Weights of a small GPT-style language model, trained from scratch on English Wikipedia: no biases in attention or MLP.
Each number is 500 + 40 x the weight over its row's rms, rounded and kept within 0 to 999. Layers, rows and columns count from 0. Numbers have three digits each. The size before them is the row's rms in percent of the matrix's.

# layer 3 attention query, 128x128, rms 0.0549, rows 0-49, columns 64-127
003:471438456505476506533555464540478549530536460488408519517510520553505483483388568496552466530537485556515569475528465470511501478531466494490536565515562530494541563521493565532449479533549465
003:360568541559519472442535517538457525511527501491437487483535502545481483478483494441557531534518457542535470496471536484480454523538489515473459521494533435549528446490473539429477532607446519
004:508541425494488559511476584493583454484482538516537537486489535530515527443479530466506578531531539537457507442509474551562493434546470507519486534518447501529581537502437477549443520478587481
004:552440511411443496538495484474520411511560542585511525513568500489555491490495530541511500457534546497435476524488512525508554532459536444501393451516507477522514468509457460499526487464476416
003:491422531439554466524569518520548462499462476475501468530535554486581542453448541487550538516564554611483486519487482514520566534543462524465438550486480528501513485470414539436465501495453513
004:426518478512542531481576452487534461517497411467401451453454469535526504504532468480482557512492471589570568530504457487478499511488552542457568527508444497553509498501518512428490503516446505
006:412463496528528526444571462581514500510499472442432443513477477498503469455502566513537486473504504536480506525466457542472463535480536493473506537518510507504513491552511587471492479618471553
006:426458466483584483498533500532499455491543488445458463506447459523479477528461496488563493458507536535548460460456525496461458465598531503545600512506459504491439492486477474510587468509548532
003:439452502472522562538567493563492570473475523506508551531514507551536565506435510451557524528507520518560501461483450517494526480488496473468488498490477553557464451531483610497465494490475455
004:454486465548606504498517588530531572470437456424504451496501581450476447536420440483500542478516500555610490507497519494519451491520523534516509540493473543467484559500497487498505487528580507
003:383541562532519539508485501516497498465481514464491447486461588504467521543514481517461490482487572475534497536493540479452495519560499508556515487491491433428387444473526584448450546529494495
003:475591522499527562500484526498467548474530508449508501505450496521493488542481539521474534543529506535508480509493462533513484455517461557530510555478475517428525502467481597549481495518453564
007:568512482436482511546527484435425521587496466528559540445536535520549558540466462454522472451444466477432481510567515513539546482422502470536582467482500471489485456492520440546522471459494518
005:457556531550509488526551539526470558559464449489452478489466511498508478455499478497492487483491471526477529502511491484509568503445486506527556508517532496518568466484473552417552511538505464
005:534421486464463490565483534448473560537488373489503543454499453462518459539535452500506515467517506466489512510507500467494565447532595502457484442491457489522498536492460438607461479489432451
005:544481438534491488524501543476516465474447599534509468466563490489462469567502502517470423515580498425460524430566490557440488502472520482598515480528508505504534484544567478448531530547565477
009:468583489513499610511541485491516494505486537446504428459488538566432489486532559446543501436433448527515485533553462527493567527556558546452505572494532544507519500433486462500559492511493519
013:489464505532550530469490508586542450495489484434483451549470506445468514462465484520523510505542532533560513498432555545365477536556548481549435486502457524485497465527485476516484490549471538
016:477427492528542506516473507548524489496491471428459470525499519442470504467456497539547554470542546525601492472439566524404431514545574484512455518521440477497489510540542474536476458535471515
013:549486482439461437522469497423418538539496502543553536494513461512565509567482448504498466466475479450437496493540531494586521466468484479437523519497488459491485498517483531520534495428539452
009:521519535567537509424481537568572516500501486548486436499524541470461492454533536501524518505532516537607475447478497518444456503564525474528504529494503551514498526449523502468518482572536465
006:530537500519506508484532451473480513562542543431490500499550516542543553513465435546546546518510426473543503447543546513446401457469563435521489468511501504480439599464534455571470425477491544
028:495494505517534500537489504570531516468498470483437475546464505474471520425474487507536554480514550495609494447438548530399424568564547490524466478510468508513488525499516488478462401549524521
024:515551464489428460497513501479486488556439512451539486472539516499544568534456475465484464512422466498461490481555518459578475445446468505518547541550504483532519522513486514508553532485490482
012:475551511493494505492570466559499497481446512426472495460541557537501534474455547437541503504442449538472486483575470461537491483476478553517573538525528496520531534469521556483544513504485471
011:495546516455462519531524504473459457496513486530542523475566521555513498528508561458455463479462454507406497523595441460568531421525436475513528530458479506470522472518469500502522600513530470
026:533448489437557515478428526474470507484511523586510526482586515537496461564587498456451467498536525505466490547524436484512523494515457513473505505495519545479521454541524461495446592452492479
038:494473486507556525532500514491531542473545468507453475537468450499473483456502482520510551472528530512590508488448539541385467535555544477469461467460497511492468459484506487503487402553480525
029:474517537481515480482505476571499525525475490440474455481514567531481489455521497461544447506443501566503496518562421484534451448496446550501567542552526532538503518532526485446568539459493508
022:487396486422575534456489567470448472492529504536520553524559504524549438547508516506504536513564516491506528527470480510441523555510505487481475485513484505468474461526484470549484495504466533
040:486515500466583504494521483529563517494494467476443438519498521524490460461558478493552524459473519528596495502470503535408414514536481518487541515490489548489501468485504496460515477550512518
048:431545540511524514519569504587550501497516453426460437480426526474469506389441516492534516493449493558487512467511489476441476509545498531501536514504485510522482458484510533494550457605493549
069:527458529484588539519495540510568483453573451469446451502492481488441440500474521534421549494510538529481490463443481512403478523553528531491497504449449576451464465467497495478536436575502553
050:431589580505447470558606461516501471513512465384510465473511490474527562454409551565526494523500521517492494489472547511450486527545538512493543468487524456520497543502476575528516536578461567
063:491503550459549552546483581519530491511478451439511498530520505535420502399535464496480509487557505438492543504488453519447500571480495552529585483509515582533519556493447519539541492492479520
060:462521531481499458525458521457585540481519499553545497505462489434482474459557430473480431490493545527476492499563487426523541484474558481508494431458551506465517473567511407534573536534448488
079:464549571466579486590553550561555530486501445429495418494490577482487543444469525475556537491463514503569458548452568452418474558560549516460531533518527483465498473440508551486542489599502499
069:429500571557527542462579484534472490551511505460511469512488495482491519452464503535596466420488464527471492554533513528408456439537467520511526457504463490521446539535465467527543461580489506
085:548556509547530485458443559536552544582439518499471523505484563499489501511496466441523481479557440496432454544529507391516492517470527502553464489561494514483485507568497442474436521472461499
087:515432569423447512536474473523504468519416502512535527513501534527541555535510484440493448407440471458560501475528428455442490529499484475521425523510494485540589519502491469465535629441428448
111:523648512473420480512515479560550504467479445577427540489542451492547468460574582509522487500445493518433517512540477578477449528537521560482522463560554461451455476511480492504457533532470557
116:499515416522483503472540496464533459555464537505481434518581495505550456429459492551518490465526629551513472373530514506465529535515414512515499508461473550460504520488516538468494473496523546
129:563541526465578476471518428561498495511496580520562527544562550522532457526516496483488453502550503516481518464533518452484482470494459444463482502532517466622549483467463489425473448504513489
126:477479513476537464454512547544483473509488548513473508557462506461477429506515526441478543498506529415424553499479385495493440467469512509443518438514580512473455449500528514494517551454540543
133:469509510491535444535567500522408531543402466506505503464563535510518494534523538453430494409542416509498539531483552592522481482487524512484532545455428521521451547480461549487537519435428564
138:487457546535453479525532466476485496491519518490476527566493515506551462463546541507460489490502544487561548532510479429455574510529464477523516514523465407528430575444459511464506538552434463
137:551502595481478530520507509451611523494468461484422553504563553500448522499518507432523508477507527480462528477456522461478559481537493494531517462513483516518481478557546507497517476495500480
144:579500515451563486532523533463526515484508518456499546505550429501445500530571530464534488552516473585479494486541528590480479539483416456456491514492519491553421438501525486521504489554508442
142:531464539529451603478498526518517511595556511465511475547592507597506523472521596488398466475496520549467451541501415495524505523518545454451497565483529507522519509490447464534497515486571521
140:487492463394530441527480572570520496519473523503473493531490480457522448491505524544437619499462548462535466504514524533480493402498527452477496501459453584518470501545461496469499533489466521
# layer 3 attention key, 128x128, rms 0.054, rows 0-49, columns 64-127
006:552511525456447506569439475535509539505471493541531474491523566514477536517551452496458476427412513418442485522572474500469484520539445476500539525503499493471517437563545517458457527492521476
004:506463479546496500494516470476419460522543547559458443457568483524540439529503453499571498481544482529475421501550504510493481569455474476416502423589496430514459518552474456550513466524429522
004:538529616507499553570449503534501553503532539506522511552489493484493546483539461495445458516437545454596502458474495504516460488530462514500516512486443580548489434522549594472487499462479436
004:537458548519480490547570547526590517502450471484486573511474499520476441534506470444487468537450483485505499502458506427471468461594510554536556542477511524544489432566532547518511568498495417
003:558477517473479469512480476488507452484489493521562545517484581422518497484461502526430499434486472476488463408569491508484507529554482468592427460517410485561492473490500431420492524487444469
005:575502504505415526515513545464525536534522544580539481489533499478491555489471463512486537432508501472442562456587449522544530423444522443542494457504513603453481445508532485490486464546546513
008:538535476496499441476440430501434484539521503584524487493532476480524565474536426447492488481514540503445493489560459547533501522438521483486494435551481424531470499517477492494462512445465516
005:485526540494512493507445477528527528515509555513491461486568489475503560606448497470482467493531487491540489520531495518522408516504448478453511477538489520433462446514530560510505516513459506
004:511564497522494464461478420487514483465461538511401499500568498515495514540467503504469493516522480509492483455541466434561456489507517521479522473486527418496508526482521432614493554510486527
004:506523540512481467545507509483416519567511489551506510476459505556457532467447454498477464478467489509553483483508508476490489531427453429433535491525623551483520524427503487491503508501545514
004:467556402392532425464465475460453545509522500502491508506551529535481568485473488500477582409538475505534489526548543473517471462428468472466505476482458514496529540433518567552473470484493492
004:528515515460534416522496471567586477460498473430476470507488487472481500506556467486449420543449528514468460527445475453481572458589534565558466519470493476458459435536505544493445539461404481
006:517516448485559479420465519603525471478453442420496458571450567520469498517529555484481505547517482540466475474395519445526520534546493572510420511497421447527489499486498598514479495450499494
008:569482454514481456542485477452468499548542537546547500457524547527498539533484493507505495473521484467483499477587465534547483548406466493435518455561572433538519519475529543473475511457529562
007:504525511529509573554539509457516564500509545505487425519548560580466469549469515483539504521519491487495483515528504528502472463478504469447516554526572531490538552459460508516514499486629484
005:521506466461599479422546439532537579509487496433454486498452441503479457459504499453519454536516485575540493506464527434506472474510471575435510449510514431569555544486431411540465533442465492
011:464487469511474537572520498457418482521499528536453506448494473497542482458468499473488523531487476473461488515576423544582508475461568550488562491533581511533544526500434517530431462472544535
013:483527522497520577505526462554581509456500520445468508533507478503453487540496481515481505441466508474548504531464591582442467487518518480510449528456476544473483469486483457506535488543504475
018:513506539481533527489480490501641485447496487497509490526487506506441511529527495532474526455494506489532487497449587511446487485542462435529426497458447542441475461477530457470500495553460448
015:482470456443507435450507512469417489572467448507518496484459512516545501465491519514561531502521507547457491455511465412530532548472478527491540477544490399578506517557522532472518515434480523
009:549473538490522525499548524465606540450471478516474483517515479465456457490510546483463471511464490547549458514466510516518528499583475507542470483447481535524475533502454389463485506558462436
008:501500497430511472503531506512441485504461529432456537507498528467495517528528508531490518476428522458533548485568454495490546492547469508609597510490476578521524509489584502481503489453487508
027:521477457448547496450517485475569548438517459458531514522492416529471473583540546555521534439487509480497496517428527528428478497557429464490470495438464530473485443473510503470530489482461448
033:471500515522484490503516539487410482547480494487483515458496525480539493442466513441533486529509513525445517470574429469561534477500507576541584467564511467542530522546503519493494503481516532
014:540530523531482490519478524489486477547500503520496470436503525455529512419468515431482515499508536535458483473594464482535503525457502540524582509541545475542521531520515490486483474513551566
010:531533486503474551550473448547507425493470479568538482451502596517519525374542451435477445517528484552464488468515437485548518461430489477481450495487530527516513543558447464532550561508468540
036:502464487439549537520454479513568501472549518547499497536520513532457489523580488514481492481494493490545477537480588541467507516469487480467411520455547518511504478491453468496470498524474462
042:524484447449550490470505474475566557421511468482519519545501417518484471566549540536505519441485502465535488535435561542428488495546453470482471501446467502475489450453490494495527450479476435
031:477486543515493506583478519480491478539513526549512446495500573500501471456485489412509480499540560545476485464578487494541475487507473579533593520550569548543527538533471527477519479486520560
028:493447508446568526518450475529567522481500463485506499541506493549476511550561512526511486506486499483544495503418596533464444486519483471483475524483489499503503475470460502495553492466503413
041:484484464421536469585552500422563528426546519452506525512486477503501447536539529553482471448447525453534499563525536569465524500535483530503547495465524535501495473411446492490511412475510461
046:478552525564472464491525531518529492499441496439506503475490480475557549467395498479493479518511561570471529450495473486455383406546478473566630509511454526470502517502500543515572472478515484
087:526449519489592531526512534479550509450564453493485474519479485470436409506466523545440533487502525495460474489455508525390496507540517521495486474435453550455433479436475492501534414550514523
050:447563570519465478540557529508475447528513471363526454426528539506491544503371530553465505513486526554421528486513476486502510482523526535466593491497492509487479539523489530523519542563501552
066:499525531478531549564504581508492518497493482422511529539534503536450527425498480479461516504540489416458527518474488527437480549495486543557554490505506579528503555465445523574505463483482495
065:476510572466524497525461522480604523491514491545528499520469490448461486408546408487461433490509521505503541499553481445510529510460523486516534421462556539465523492548494410542557542548439502
079:507566510471517458604526562524550529446507464480503446482519567474516521475434552477505509539456550493544463512455563437453461557522563512461527535484545469427507470406515589498536509544546518
079:438563588551537525529560530532529484523490472449534464482506534467507552457426509459559453440470509550501454550494568470428448432531447502492537481506502462485457537489478482542538475580519476
093:530586440563558464434459558517531559572473512489471514504506539480471481472528465481536517542581466526428472558502520454558505510489535503530507477563494535495471484573514454499412445504500513
086:551469543472522493492468499558546492538403507485513542509485546511507530539505455431502479394492439447493457505520446408447495536511505491536410525505477498498546493526516442446499600475412468
115:511606553470462494520491480575518509432511434562447557478499451491518494492568580497503500512436432497443514575513464576486448507525563556459534457562554437480459464507459463519484540539472513
113:515589418517430499503551477497548479523455517528452463511598472502577441417480532545525474473480614566472491397551496545461491539528458534499513498500516518439469505501503529485478492502504559
124:565545532477560505505511421529506505504510538515558515509564552529535494522507479507501438496531492559515505466539577455483506491518455446492474532524471471629569503463454488439470426527488472
126:515496521472553455459513508571478483515484587524509519568504523468507430525511523425473502502512546443414573484495406470491432451468497477440511456524590510532482444483524510473504527453546523
134:480521496475544453519552513529432521537389463512518491438566529504497503543504525466448483430544404516473520528485551599543449470472544515475520541444445550502470517494488536504518526412464569
140:476461550532470463538545470487443499514479509493481536546519525508557462480554558498438497461523511483555565536508503469468553502516484483519522531516449414538418589438442537460518543516424482
138:533507591496463533512497503450598526498466459498421539511550564499472516510493502454525506455504524455475524486449515430486560481544510516542515467511485520504497495554546513487525474490503508
146:592499537454544500531529537449546519479499513458473564502561443507434513526568530439532487554522477569465505479529539577477483539486425453465491511497517487558426441516537488517514485544502433
146:533472543553451612471501514503511520590562506469511484546576512607508530470524589478412440466497510554473454534499412492527508546522535462463498563494543487516524511480453467533491509502582518
140:485488457410513454519481574569527497537491534499465491538506471482529460483507542535422628492464545468528456512510505531489491408503539444468489509457455576527480507540456496468489544482483527